Weights of a small transformer language model: vocabulary 2048, 3843 steps.
Each number is 128 + 24 x the weight over its row's rms, rounded and kept within 0 to 255. Layers, rows and columns count from 0. Numbers have three digits each. The size before them is the row's rms in percent of the matrix's.

# layer 6 attention query, 192x192, rms 0.137, rows 0-76, columns 144-191
096:128164116130133138152095137155141121120121132173131083130123143140165127095148119178126133120131126141127131133106164133145151154159155085098154
101:121206136123152147143080092116127099142133079150119134154159095113158099154127116109145122150107123127181087132158116146150133119109164127086127
093:126126092144132125120132111128141159136098112124144143152116131127086082133148088108144101144128188153114127119112117088164110118117133137146138
098:109120128112103171156063079138126145127152138139149157131096098166161124134107165117119107144149122159141104147178141137123149114098126112177115
098:110142111138140118121171133125105156090146092114113158073105104084113101156129138119144159165101150136160122175153107093127134104131170110132149
101:134136143139138143130166095137146111164117156118151173110133130173106121128123142137096106101160130107114125129115130076082081166152108112138157
094:149125154161126180108148113120111102087111106144153096146148129147117142090143149152135120131150138121145112136125156163146115184151110087151129
105:143094151058140055123102081169111082104155106192169133136141130152142081101186118128116125125145124100154102113118123132129126122155153116115100
109:105086125131170141146077141110133123112114139057099154133098152092073172128131129108143122116105149149105103129094125119137099089113154134120132
094:123104104138111128109138165133111116124135069141127155133176128122140108132138124131116129158109130138141111133125210105121137143138157154128133
105:156138119197121155109167120133129103119120136152121146132106152147112086132183128127092125102197097113150088143129116140116137113147134101156120
093:100141131083112109145117079161152136094122150144067146115130136112093124143090091157136154143082171154167163129085151081122175135158131169107108
101:133127110096109144111087108098136118109120108154146151172129103151190110150074134119095100119118088099155053133163100100107140128131145136146141
099:118143151160115126165122134130118143126143083110179165101146114157137163100136095089139124118116160136107146179079119124104126145123114099075126
094:152119086140160122099143095132119124119136152138127083100137181150130151123138102153117099159166172112120105078139149133109127145140159093137089
109:127142130108141142137155157118117089127128106103143131133144096093130099128137135087108095116116145135146151102100100157124127128096129144121151
101:093098078158130101097137117097115145141117174155125094165124133223100108117124138145126086108132136103141113107147090136136128105160163136122177
099:099121118171107130099138133121130143149141173080108117127136164141099134104152131114106101111151102118140093133140163083127124095143104168107137
086:119152101125141101117143114102164140117121102160150123121154087141146098131167168121114114141161141102161060126151107160093173116169144146107110
099:084119084119127087113118150160128119131152125120140104155124151161110103162109119108144111141139104117120131140133135135137115082156099162148151
099:133113137090134137106124113084130136150116145119098097118121140177115106096136159132084095114114155130095115119091120147121078100126120114094157
106:139151085152147196105159144107115090112128118135138135103106136168167104114129150190099100119126150144133123115113124094119202163153109107140100
083:129130108154120149126081150141143124130142149123092146149128133119095172122136109143085144142127115148143131153165115112132180110084128149139155
095:139128093094124162164130122096118124149131098124080131169113151132102138119110134101084159148136101173121105122128119077164107150095132104089096
099:125101154110092180133148130136102127112109136164139095113121131184083117117099121125108109141116118173114108139107114133143111140137140112115119
095:146098112115115177127118122113122100146179133144162116156143128136098142090141118143129148127151106158109126139149188135121105108122151123164103
101:134129129108145156160145116131139089135145145086144152111128127133141108101109119128135141124121128130135124119180118142141110095138145144153135
094:138075079118098151134137161141151138147152120133127110138117131063142082098089172135118116099151194120144133173121141076127131112124133125138123
091:175146144144107141099090102108140136121158117130108101151127150174062102075131185115136151138132127090164110186182078166123080134145105133132113
093:139161159110097139142163143074141155148155086107109133141136142146126143152110120139121095123134197103097134136149113118154086106131144126144132
091:120121185122118129141154143146124132153105123126098134152144154149105149133119163169153100096153105173109176136178148125088088146088171123083107
107:114132154101112137135120121109143175147136153085138159160134159115137194168123124108158120126102179145079187131111138139168122113110105162114117
095:093099125153130133092148163131161149145119153137094106113120096101109146146159136127117141129140141151105131144101096169110114124148106099081164
108:091096127117124113152128136154149119103133105108134188121117091087118122157126113113128122124105115159161141140114119117142102104126134139139148
098:183091102122118111120102139131128091131133106161154131118131113127148131139100107160111138128144132116162106130143110118114145126138116111153120
094:129177144131114161172155142116119136102129095077126106107139167109112154120128149147127137158119173118099172147123147127148105164107084178118108
096:085105073140105141092128124085147161149177130147139112138142109083134124129103128117096122086139143116188117159114124126083139156112124122139115
095:116116154142121125136114104175108129119143176104112124108104173136084162101131110112135133129157131128075148121161132152146094123115129135174100
098:151125124154115195091113117156139161080127119106124113142110137083124140112168150107142137114163139120144146116130095156133121140139112139142117
105:127121100138143124115171114157097085085107134135147117126113139132157122134176148149108134145126069136130121115124106112099137169146140093103137
099:112138112140170111149133136096137117153127155113094173145117124136146123154173123131125152098124131116118182135117149147140091133142093131118152
093:126144162100126076094159099141159143135128126144138109092147080116175117118157159115181134133148138097121103165098085177129138113137094130108158
099:128169121174067163105129135098164150123096161077134167124132107115153133146112121132091108140135124151129134129128112098074114112110097144141120
102:096122138087109116119127072108107082123111122115125104113136102105118133133122122115126131162158127091144086128190130145138119142116148132117167
101:123142137149165121145126170141123134142156127162131143131144112083107122118130131138151152164130108134141124099152102136120145160117138109129120
101:129126113097112121104102106149115127075113132125098173143115163162133141163110104145088119113118117113157148109131110132159151130139137131164110
096:122070164104110091145145111136110150127108195162140119086141101100132129122131126147128113111118138077128161122116145131092127164148105171135143
106:148149158124119128152132128143106140101127101173102136132140096106145131136135118134129151153120088116144124164133123124115137180114165062129085
089:117111069172134076105116105118102149092139135109087115105119105152102128117139127158143093120127194145175118160102186139119125113172148132114136
096:129132158116107123103157091116107102080130125155146106082159125145118095126128153102100134147138141097147152149128115146119130107128087141119112
101:109108173071117094135113088130136080111114088109132123133129132136146135078109121087151129119107088153100150151090114112128097163111148119088137
101:083142146114121097110129138124127107133100128127126109109112093099187120139113153146118101127121152116117121113152106138144155170127118159144150
084:133149145132169150128113090151133106127096119124139120116123081134154101113153168111131155130128132152172137124129135148093152146115150094131111
102:135111136159107083116167129150160149133150143087144117125133166053141157118164181119123116138125143110143160109139165084166139128120131156125117
099:135096161170095135135122111112135138078097107171165098137111141105193148107188131135119096123172088137118080103105163154131110157105152085121102
094:126117159136154149116120130108095107137087167142125160118143100152100167142122143116117085100130099152138114087167150187119067114127143117148143
099:113104111132128133114136113185134166103178125154154141135120117146140150112130135157174165107136164143111129131126168108137140118139079125171110
094:096115120142098122127109098113116158080142134051137136148081163112134075113150129081137138120139141109126091148120137115158122136133119145133154
092:140160096165143138107137153096140176120153113084105124146110111171115140125128174143123129113149092126158106146157123146135136155151078107122133
097:101138145116089156129141137090113124119150133119160128125147137174137120127148122140106102102142160113141155106170118107119110144108130104092128
095:101109113074095126114112145116142094151112142112124087144127144109062139064150118145149141138156074172100126120096177134154158128103110124129130
093:134123112147160133088122155090124117096133139120103114055112118131120124096128095141148144078157113084124126096149116131117157128155126130146119
093:113159146123104149127117140161116120158143082115138094134155093117145078148139163115131114121126145103150151153120100168125085116151129137112123
096:130113135140140101127119120157090125125113150152137148120098141105134104145136196102146145094153106149151079122095123124098147146097138129095138
103:150112140102147130110121147113128165112114130111137138144061148115095119163144091105103147159110137129102101079129100130123089112119160189119139
104:149087122121162125121116140123147087192168132079130129126109129137083152158131120144123107164101140112067155134121145117117147119139097156149138
104:165174116130160103148173144140141166122120109172095128141133123133125111186140129143142160138110144100118101126125116134112079139156129147118124
105:132137138096135100102131102126100116154144121071115109114151161147086155095121095112168114147102107154144131120119121133130134143126127137133125
102:124158136093106109104172100121107109142098121125108141097110147123103108093092147103130111156094136118131100120094147138108138131072096152109136
099:168128136198062123111118144091130098130165172121101108145116118138123125129157128150172099139091144147154108133090162164112163141114146147125115
107:106068130134114160110171130130127116103141134161149142154114124105123134079172101174138100079107126096091098107174141141131150135128124097128124
106:107111116114115151121129148171129111166126144179141141104153176132106131150111163089165171087140165137155123106141154104156121137127105155151120
110:162110121131094098152174121172142088086123115152081085126110174093095112121130123122141149133132108108145156085166117126152105171142140128132120
105:159148099141113135087135139132175117158107099118139130136118116153164136133128131123110077115133100118148135095154070092127108112118099110139085
109:175153198111134142161112120140145123133108139144185087103188212105135159150114112124138101135106085104122140144112139134125160093139107116115128
103:063142153153102119143169167133084158150126156128083120110164182157157170108145110110063186129117088142110137142118116122126134156170122141130127
107:132120155174157089180115124136094116116118156116118090126096122123095102114195110108110138130134123133167155154099127096107155110105120132122098
# layer 6 attention key, 192x192, rms 0.141, rows 0-76, columns 144-191
100:112105151132120123104082136129125103154082126174137144158132115115098160123104109126110136141136136165123114148104117130130147112093147121125067
104:159152117106138135140084104113122089168120095129143144149155076109165125129108104087116133125141094101154141110129113119118122146082203126141141
095:108179104063130104126100115138118166114146096132129141115140110123128098171134151110142143114161097151151125142137146102129116143090124137146164
099:171163138146124131139128105120124175133174151113124137133090127165130151096129116134126149109150120153151120146163147173128160122171151122158097
100:139140149153153186159103117153138151148125124118111106110121124112093119138148139093122165137107145111156135132155093131138141130157142138134114
105:108118154128080150155191100162100129168086118118164160115115123150128144145130148113111136108131107150122126158122121136154109137132118124090167
103:113131171125126195115106127126098126080079148129134137137117120168109181120174122135179114148143153146117159100124169122105096164153131088121127
106:130117092060113103132113130196125109114125114141111176094134110111152126134149109119167109113120109103113141125107130169113129132147149108092135
099:128108103119167103143120151116110111128144144106108132112091171138126116153174131148135098154071091117147121118129059201112138130123100163159126
098:148128089160099147142141096149103092098111081139121134120111124113139128103134117131165124151150151105137116121116109115161122144144082158131067
094:162132122170103133136117129103124182096129155172083146095133148142116139118161129116104135120179161099163128095115163161129116139140122115101124
096:132152119116088127149114148123173098121127107150155126157107127173117120167096129179186109102091162139113133133087132110118118100126117143143153
102:132122132167078128102108121115113165143106141090127174148114144100159124157081141104108111087130110106145110108151095114099135123121138152153093
093:144162099150127163143088123119159123143048101109128097134132113119146129122173122156141103126089126151137171118100156154121125109129190102094084
091:123151163116107116119108132098129147171160123137165097145090173108066144112127093113163146117153156094162106126133118127174125151129130149114087
105:168111176111181102145110128123127127125098123120116095113128108090115106149123121131145068134152125103145138133117054153122136116175149150093158
095:100132139144143132126143136127099127102138127138147144170096104153104096126123130112108130146168146125124107137133108122143087147167178114101125
104:132107150151115113114132094153117126144154134084104141161139126144079163108190154137118106095142134128124115133146152161117132105111125153142114
097:147141122166124134145157138112101137123138108151182157106116114146141092170123153134111142156177121128190115125122139171171108133151126102138145
098:116136100120136107142104145131123131110173105140131106131131143122128167107112141177164107122132120129132164081161151145134164139170120131105147
092:120101122135145143122129096105102113148143123145135143141136140124069135103139136084114144141080145108131146109092128106136088159093123120118154
106:143144077132125119087085133152129133086116121134130116109143141126127136154150149175118156141132149107133131128093145128115180128127149135082076
090:107141107150114146154084124145133126138134179091137161203107135119159125141132103109116126173131165098112148132132129131106101124090122133179165
100:154178105103150105152157133102105133173139112132116163141137170113139094165118082108094140139087154163109097098103140115171124124111128116125108
100:123100135121093153104149129125086112137128135132118111097126163181111127127123076151151091136139105132077108185111191096092109122136116140130106
103:166102070102111142110130118143125112154132120132175123147124131125096136104139100175126155131116137163123106135151160135115120165109128109185117
103:134144150103128144135093116171116082092091154126123169103125116129108133161108120099108102097176084140103088117100089131157133075164158127148110
094:098085092122078143113128131107158156129144119125135094122158172115186077172130104179062132142114151133151145110155127127138122146153122130126136
095:125134098113098167114125125116101134107121094115132122130147126094138155147139123100119118097128122121151111080105154123082104161146110117136120
094:151158128118107186106140156115114134147114095108122132138138147141116118132111118139089118122108154142163136112141122115114130100105101125070147
095:138121156129117132171126139128115132164104158143160080104125146140107118174084133171110125131129116184133156117118164135145114127121144083121104
098:137119119162071161117120148162115147172157115114140125133132172133138125159134133138166073101127178106118131099147114085119125159112094127144143
101:106060127141150132137104146144149153129105163149136124125140130114084115123132134124171156150099140126141143125093153162123114157124090127118152
103:147133152147175134142150128134121105101116162103111133091128112136138082157111133140149078134095095104098133168071096129112110114122155175126107
096:134101140098144098082081157086153116087114123118170127127113095079141150136097103138135106121119145084159116129133123135093123147119130155165128
094:139158118109112193136143159118138125092113095110134146172155153143138163149171144118151121110061177112123115136115154103102167134122104112129151
091:124098111131144129156136151121138152157154119109176129152159150145152072146136168143085125138090151129169119092135150169133162105133168181149128
093:121145135121142124099163097112128143123121137084132119137108150139096124126161110158156116116096107145094118116173110177145126145106150121195138
100:100125130152095176085135086093147176098096147133152135156154149121155150117123145084109130126152128078115160099119118135106093171110082144182151
100:130104081139171113087146124148081149092119138151106163093119112131163125121177162117100151118132091141134106119100118093136170136142158117106106
097:120157132103131094140121147153146163124189147121117154143128111115137139146160133121084143153120124099093168085090139128139118105123114115122161
090:114123192126135120143108114133162129133132104117133125116117078107125097143105149115150103083148107088102137156076090176080121116149156137144132
101:145126127142105169110137097119155146075128162073128109143138154107156117123126165120119123124110115106118136135170135152097124136092108122163144
099:132167142122151103121137087122106136114128131099184134128116114113148107138109157084132149142107113133128105126132160130158122146120162105185122
094:110124145137159136117118087131118136124136140120152121167166110159111148128116090098120136206148153108134140097130114111130096120136161154105157
100:136189100122139101104096146165114120082125171141112153112151114110142134165100126114163147125143134109106137119099134110115124160093138108128101
092:159041142123161104139181132127120201130115127168163102101147111152141124145138132153155087133148140109110084144126178126086119126126112149132158
100:156124139143086145154139124112118157158087123125114163151134113125139162139110119106127134131123132121160130119167173127133169135137141082134091
089:103122129111159100172123133133114113096148107108143114122135129125092115148157081139191114174123125086134148136128143147079101151126141119161082
099:150139110098164130136115089135092134111110101132118111080132123093093135092125119110136098113132135105107129087100132104108150154141119128125128
102:126118162108136105129112138151137077174077118103129117159135119111104120105101099122137120110081108149114174119078113139114091127119139126126120
096:155132141145131109138086124142114123143140140135081110129103134106152156149140119145137106108161149104121161100139098113151174154124144131136158
089:148152142102163131166109097146159118117123111141144113123156073131120140121125141123143172085162104156113127163155114140155135121160111127122105
099:131127149125107168151120121160128137146145133138157128109120134107127110133153124118120155145102143104132124134140116086133127153132114149128139
096:126140136153132149160160152109105127126151163159158090130146151140169113115134085116132153118186133117151149170111143141140121169097086113110114
092:151097136091123155132103138149098134135143160106140175117088155131095176117149108116119135129140095132097147144153141125103104112129174082110187
098:131128099163106134133140103159139119121117077142164139134062129140108151092152129171184147121140149116087165155148159127131122125122125149155120
094:152150135128119143169132159128114134138143100075088095125071133132167110156191124096154105129143139089141120152106120138126113150124124138148147
094:122192128146149125143134162070102182119137131114118107134150142152118166116118161146121145146141110095129120113130130155130158158132099085129094
094:111139138112096148134158120158122138137106144107144121153131091125120133105146167143110083091141152150156104130148127157146099125087149122135093
092:130086124107109105143121140165111102119164132108116112158129106115112155088141128131102139126107111178079140116138191165115179124113085102110120
087:131120119118146139105110145118117132088119112126098123097113120133059130133114140149118133155142121108146151080121085170128090123125136124107148
092:143107119108123141160123161161136101158114143138182122117176113118158132110140132136114137117114121102154173164132117146122109130119163119141131
094:143112112163126110099120098110102157145194120182107143125129150140123106081109170073131159119094136114149097157146132121126158139095094138121134
112:129127150097126115081122133113083119142109087181080121158101131118128104147121114109147072108159133114137105109105110130125095094066104155189108
109:095085113125162142165158114144118121136138087087130142108130096130125142183111105139151163160112176159128096124155146116085132117158085160128166
110:143161104108092112116144119150119130158082110136127130125144111098172089157134119113128145170151164086146113103121146104093082126154121137112130
117:115156174154106139150122090144099100159094060074119107119100129127123118097143088097145126138099117184146151135144114079117089097145150156097111
113:160127148098127144131184122132111136132147115074091156096123126121093110139130187123112122115107114112143101149113146175105129075147086167095140
105:172123151141078136181157087105105157113161167121148064188149132139103148154173132106158124115086158144151130093148125142093168124143155116096118
110:127094155104108138109120133175100142120160133144169113131076167074137121118139116157083124102140130139135165130111141159123147112108138148120160
112:100135129116080158094137152158152109137135088146089122090107149152101116127115122141162138104142150106139126096122148090106135134133139168130121
115:100153140111161106154179135132167077102126134168082111138127108110116138156122148129101140111171155129136151105161128135140116112149131125128114
104:145110077142155140115120116130119116118096138105108131140121139124141123117087151136140132121135135101163148081122083098148139118108134095144111
112:136144169128130085137079161133120130138123107152143116102111111104159154125148125163128119123165145081107100141135124099121155099128143165100147
109:130105110168108129141150141094086130094090153136089135148136148136145160098103131181116164150146123133088153123146136162172119123158156114114112
111:118126098144126076156102082105162131109126146139135207118138084162132080112152130126124130161112099170135123187108122097113130142120108101103169
# layer 6 attention value, 192x192, rms 0.158, rows 0-63, columns 144-191
098:174127119169134111118137145099095117122136112109152162107123149183130160132130113111077122100179122112108143108137131124109111124120108172093147
099:182078156133107159135150128152145165093122098096120124132097097165172126089120083134144145101128120132191143130132106110149163143123120142106122
096:138124157117146182100107109137112114145150141150137117103116112159144103114102137079124101112135108125139113119127139163104144136129115129149140
096:151149087102130163107149159090114141100106147104144126156105119114150150152119129149110144119141116131123085130138125147127145114169115082142162
106:126136167128186121154201122101133150137076111146163138105161161124115121133072120088149119109157100127130144101124146115088116111110110089154139
089:124146113140126090131147127167117140139176097152121174117118128134077162110156145125123128142133115077080140155158112094066124159133136175114137
094:113134163135158096123133134122108088127119123159146122130162125115154128103122112140137134131122103136149161075138136108137151178142121178089120
096:129119111140131156117136075139142132146163117128116128179108118101103088081081095112089091174134129103140149156153138128118149104168100099144131
099:130133136133141150125166153131136097135114112145172116164115150111179131138114136112112138112131157126108145104126124128155143063127090091165122
094:085169135150138157113127113112120118114096138120107101143136128125144137139104138165106150099093123093140082106107164087131131099112171129154117
101:125112128119132095127141121088166103137144106099103148109150160176126153112141157107137146137132102111138179122121125079122125131121120123096129
097:142126084090134120104097122127125126147138129135126134129098134121125163090136150113085149148134102165136151189191148131095130175121106141141080
094:127086118106126126117112115133160195110134094099166135164109126175077080139147123108135174124102176108068141146100063136172153099164104145115182
094:094130156112101095095136127150128102107175168143124163152135132123136134146141110149144126148107071174103136103111148131095159151129132161116182
092:105084123141126173122122110156136158081153141091132134142141101193122096129155122145141150111166158136109091142115107136117126146134138137119112
095:086117086125084110117121106135113133132105168122180146117084170138102095141141129127146116108160115130108122138140162121188125094134139138127100
097:141167137115149155132103164111138166096086122126126100149157142155124099104146123139181160131093131115138115146095131179100123121148168115114157
101:116133134112144165150120102062131080099159171132107108133112188125133121132131141105161142145141108150160148129115118117123158135116138102126115
099:106114131127151127136111149119112131102092086129170125106090109115182141149092150134152094112120128144128119105156136107174100161113153118165088
105:190125157174109146133101161113124152104115131098143152121127133132098125087142085079065130116159147123140099131131125097095181081104100097118126
103:081109131106092138084153155121117139112130107134147125125106110151144144141148131182078121126164108133135091124116132146171116150126126130162143
104:109134115170103128111146150124141139134137181118155173096114106150093122154102140157137133143105132142135133148096132104119116150134120132141098
097:092142133162168121142127110170115120155124130074120136121160150091124134099103142116126160159126104119120109132097122123126152079132125094147191
092:098100117084121101121155143099162115158132172130140083109128096164136146120146108117166107120126113117145109133152208109156111123099168139067126
094:122093097145121132133113155123137083152122119105138107117157103152103116157133127146116147106100094096142139133114129158184078126115118114117130
092:141168082150144177134090108068135131096187152125087140120127111116080108171124127087128114124129138118107157105190162114119140103131152145094141
099:126119153100150138139106152136079095123159086116145131109142121129112141150114128134146142149071116100143145123083123121164113076142137160178075
094:074134107086073116172098157120161155149121091125142148129101118130163130159115152144135146115125113095120069117123123151166125170149109115118123
084:138173138103122135137167173136146156118084149116120128106153158149092118113090119125149124173118148154105168113156094145134133140092136157094151
099:118103121124150158138155128163144145152133130153135070145142137115154116095188118100129142088141086107120142132124143109140094127105145119171113
091:133138101121187082078123156151156129137112144075138123127148120101102158165119171118092127142105119124150170169124125159086159161138125148120154
099:140115110119138160128113134127164126113136133134109139105144109095109152118129119131136106095129143103124160150131121123120123134137072118149103
077:083134089161119133088153156127130134169137133126143146113099094131088121163109149083124142145140128150115099137144070149121137104160114128091110
095:177118116152163154120109129146135119121150162116107089143111157190132137095050120158132152126122108181088120153080097091127113131150131165136106
079:108071108160099127168099110125116145166141152110119135148158108143146081121094116122143119101092142121115098105095146099111111110127093112133123
079:157096140094129152155136115107134102113110120127110143146098091099124132162136130151107115133140114111108163142117139131110123146128147125100136
077:118163138136103121148113130114147128175137148153134081106137093125118149112108147087109132158133105128156147149140111116135140105124114099144121
080:118113163112145121153115109147141131134145167127157152122103156098095079126148146093125188157140117104073147114124154080092195153097125129132139
080:079158103161124144142157147149137120129117127135139081114106136171133137181118126078131121133101135089159126099084132118105089121086142145153136
082:160170099126130107157143075182143096118102116113146138133135141095082163142104124107122154172134134112151162112125092095114167133143107131131153
088:173160187086152184137147105133136117124155070129112148182120111166155117108178129135164116100141120144086122127131127103110122139116117138149112
079:131118177081110135168119123134148125132098143117132088137125131144059112135141139118103165134142146124150135144096113142137125112104079098129130
081:140127135100135101145101139131137142139113126131097075118159141162113111171152134107120139119098104106106119120113146109172136137127123162157083
080:174107120099102101120120144151125107157131109130116164095147089133136175130118103168126109121097120127153122105137131150139126075122147133086127
089:134127151101148090138077148175097121138104145113126148100139112107154166147125132097134118162141140135135139173115155116098141173131171146122149
078:181106151092141087155122167138118171175161089144141168109114124151130087127135152125146120137121152097152107123097087105143101113085130102144150
083:138137135093116121158105099156141129123143116101140132143116148124158124145119141173110114138155066165135117101064212105103098115108118137103116
076:096142117147144083093120131112126116112083120108173148129137108130125153131106136136103174172136151094103149153084134128139130130144112148110114
078:162115126120109111117099123145125130136131123150130100125118133110147123144133120118117117106141127121183112152090169103126109133104112144069080
083:124129162144083136118144121126114128136129094085118107164109134141118138132179130075125093138135122111091155133124134123129172108108125118122128
082:147100111125125138143138123121122144156127096104125092123108136146157144114109128137105102099125100139117118157173188164134121082115121109140112
087:141118124170128121126110129167092125121133127117109156128182148154126137163134164120172135164128140133135174119153105149118109135132132130100110
080:160126113162135134130124147133123119103121118137166155147106097155105149111113114116121119068121090159114133080137160095111118143098135147158156
083:159138105134111133117150130152142114110109114154123112117112111116119122092131096110104119115116123139093139138111118122120126146130136163088201
080:133061098121133128122102139146100097122145111128134100123128104172131136135120155139161145122107108155083142130127083166146129115115101095130125
086:138148148126108086104135136138083098088157104150149117137138118124165090149114143068128117121131096145139122128115124140118170184147135133145120
084:122159133096140114150163153125115180112071118145160122108116127138124155090132163151148103139102142115124167130118194126131084181127173132114134
083:120145118140152121124110137120108142120141177117131158101154109135094152122133127138137136124160152119141130110122082118111159122129168119164145
084:105100103088125088119072090153173142121130155069130128076101156086080119134126121153118175139155208155126156119106112078163148102145126159125121
075:100141117128101121130164130158133132119145117102106118097123113124132149163134112117142150160143130101149140120106151149143154159142136126159103
077:140163152100123152118126133174116141144116100109124159148115115093172047122134085090074109174099158165149165070095088116144178139118140123097059
084:114144111157133138095132137102088119099150136132113069108131115132087133137141181123135128096137102118168099164117121130114097132131122137139155
079:097096114145081116144080163108131116118126103161088093104132128133100149140109146169126169117144097139143139091101108123137145155130144132125139
085:101156122143128094136118130103165096115129122136126126127082159099153115143117154139158122108117137139148135116110112119180136148141110138156176
# layer 6 attention output (transposed), 192x192, rms 0.135, rows 0-63, columns 144-191
101:125133124124129166101138135127126135113125105107084153131156135064134138162148136125127120109122128120135141121122151113129089083085149149147139
104:123088114157121131154117109160122160113120099109144121137142097115132158115154130112131123161152113124133131155096109145078105113092090105099156
098:117109158120117159119178134089110139089134122092099127085127179117133136135144093157139171156111125136110145073140122096128104148132119122141142
101:103096123119133116116091128146134167110108144170131097144109160154116101121159076112154119125146171116130116115109117146154120115109124131111154
104:156144119157138129131153121129097110146120105097153156060103101168101113147084115140177183131113130123108115112125122097129141072123129123141122
098:141104094101116115113135127124121128120107130104132138127148170121133125104118133100134130088104098147129152146114180100104167169141130163123102
096:088138156139133129105107123113093145151158174112102116127128133131140112163144156114117104102119143155119146099135055083105138116099138137085149
098:111151126167127219149161153148089123140138129110126141128146100122086117139156139102108142156090130101181094144133162123131176160114071151130132
105:143107174118127123137114125139145126090134115164144124099177089096160101122131159156107157132158135129106131093133082133084144139156115148145075
094:083133132156134129115147145092146124104084141132077074184125128156148102099130102115154092122141143112145105114129134097146129116140139167127124
107:148177131122125064154149114130128100113123112106119127075140112141101140112166160091155122158136136126165096113144113156096104142137142125112105
104:141163095094135133117108126154162163144136153092149142084116144121109156124145094120133117134114142163136139174129122117090097150131140191138139
098:159136127144127094119159131136111158099149113095121160144155113157134160145157107139108106105128161125134173096111154153118133115146095091074141
101:117112104112106155093116113136148104098175157112154094169117182134144148111160159152123135092122066143131093124189139145103141181135138113129118
099:152104066119142118106130133146121140100137120122135141142115080124163187112130113133107140108095123082133113089131146097149083124178124129151143
099:106140121188073102101132141142124094112138140126133099112093124118106158170165145119157120127149131155074146123099086138139164123145165105159090
100:144135135136122126116135117143129113098114170127132134126134139108176144138122097186104134107131136084114151102128138181131129136125102158122147
103:121117085141152151129114144086095094103112101116109106138104119151081139065140107105102105140141134115136127102116085176115149110163127128148118
105:064126187114145152133129105081120145104089127142139099100136103140109114155106113137144117114157109132077134148142131104116133148114115126136131
109:176164111150095099137112102154085150145111100157144137083124124131151106125190115118114145106140152114143148136087167118115152116137119092069089
104:125139136125135109152154126119151131114174105134102145071112134133128153127143161077089118105122124110112114185145118098181131113126164147111130
102:080149081089115140116104136143152095104147153132133143160150119112149148119110154111093159166084100129154124118116077142146143111138140149148117
096:132144099161170112133090127136106143146125085116103112073101145105143124144155134119175133125189130099130130105155148152092119113123123127101166
099:145159160121109135099156110118137172121105124104110133143132141177097159140132183146154143175107120107126093125167127145135162099123155115122145
099:127091139108083124125102121105120107107138121109148084100140120165133150085117210105108133092108119087107134102118109197121101122123118148115123
096:125119096114186173136098115088105107105109120120111122124110137151104107130120111146141092125147139147107069119098130146114154125121130094105166
100:114107131131114118109115111135106130106141149111161133122102113132165120118159143131144137139159105117099088130155139135144123126145135134123110
100:132170137155136125162149112113095134081156069145122179138120136130111144138099204130113132087086109083129115138061131154148155142144146123094102
096:160132153125114097092146135108094094168130103103136147106137113126118110147129099123150087143123111136122148149102131144123156114096113139123124
102:135095139137142101110136141144123150094124131113132146140163134146145157130158074150114109111158157110133124138162114175118171135156119107155168
098:157125129149100108137062141120124092137120135144174134148154142135120129146096165113143156109123100116130121134183135130123096140144116106127142
100:114100118143123147122144143138155090145140114137167184151168111165129132083098151092151108118099107059106105135094109130108172168123080129110108
092:126130116139118162086090120135129108102141132162087098181116119115137151154103123134141143104109114136148144098130147087167165111116146142114116
101:097119098135136135120125135119125128135122163148095164147120115091168127168143125092137096128155089112125126105193157164125146163093129128139124
090:158142106141091151121114138149123111145109089163176165140112140148075163127150182132114178144140136139134119152157147137143164167123156066139119
088:098097136143154104117142084142158145121157096167139108142146150131153125121106100127172154134112099139153063135164175121119167130121131133161184
086:154074150115161121136111083158110134112112153087073144156088119115127102108142146113104112115099120091176108117134095121172107110162161130154123
087:131117117140113100102070114136148111085099118133164141160145095151126155139096131154145143114156143152123100139096110163119123109141102124126118
084:151150221143114143139122118119139114135088129131112101127147111101143123107124111118120145124120106139119138135158131154153152114151134096132079
087:101120163118119112134070140142102135136114105121153113110168140110152092126123079124123170173148095133183102157158137145112113132078148149135141
096:122110100120122118136154146109101165153158117097122155095132142120149118169139160133111108150126137162117125132149116093124161144160133121136144
093:134153097201102159114190119141099142081155100092150131114133136086197125120154129153104142130145114138150093100100108078146152134134113159120118
095:146105162146166123108117152148080084127145135106140138149067129105146156125124066094109127129114130172118142144171128138114091120134135096157122
086:096109116157144157145129125125133166103094176149137114106122168109129122116147143128128130155147150129109139156114145099184087135064118102132112
089:151143116114133146136118116144146128112119110095095125179103141182071173066108135144157131111136085125102088108114112118111110148121125101155126
090:136146157140100124123132109090140110100132129100156138138131093128103155094157142132133121111135141142127176100105178173108133144119074113157094
086:151158160176139120120135120115107128121086153103089178153138129137120151153104129103144141126143116108126063110141058153119133126152155078176166
087:145121150136145178134111125130127130092124129104132138111138155144152137087112208105160127104107103155138150130159162106120136170098160136142113
093:125122133117095163137197125131143133157137151095131127132135128100114131102128131078160173146073133117135141125134099097143147162160120159141131
088:172114065160109125185128098120124142134082145126123133093088142112105143124125110138115182105107129149179131114123130109130092109117184114137081
088:144110076137151116121161134173124118141145145125123123088123115128103131105133131094138091128108112127134148129118101134143154068149143175132125
094:093156141101134138123132109125179131121121114106139127160105132116068128099105139128136148120152148129129134115118161132124124132097109154157176
086:094154111143134123134118118112157131136101119151100168073109092085174161118123120121133158157144124119122095153100130144137147142107165083114154
090:118156127156122120138139087103133135125143089133112117111174130131163161159159137104141122129139149131121156129176144117149109130082149076141090
086:148170184149187138152154117067128151114114127148109119132112108114157131145102169130132155120155130111163099157135149096133065143159156143140129
098:117135089118143156167152139151163123121102130146101117109103146111097149111150117175162172163130113151112193154146146167135121091143120135089146
090:137148128165073111137123090079149116099128137109120137073156132135132111158109081145128092128151099136084123125141113129122141069116103151146127
094:108100110117150153131140154099122131147151098133121089156082117108100090122137118140130100107089132172122082173085145108118146146152130088086147
091:146135089141090159133142133136124158154130121125125098146132163147178174115145165113141078125159097099129094116101141194114088127134129115091151
084:127116174124137128129115096105081076131111119153119112126096097096129142099149126122111130127124101133111156110189105147159116107110120157120177
086:132119116166077112118127131144108108132154164170165138101106165100087110147149158146149181109160133113089105127168175108147156141141105107133146
091:150134144135171166122108153107132105102120105123181193132137126122134134148101122129153100112136130100058117149099137139165135117138161162122133
087:156145163160178122120108116088111126148072109077159098131123162134120145130134152117109103125117118145120114169118161141165140113128115118083146
091:092141139171146143128151142100111147160147119134129117155128108125084140132154137101119126125151161137108103097170148127127135129123112134069134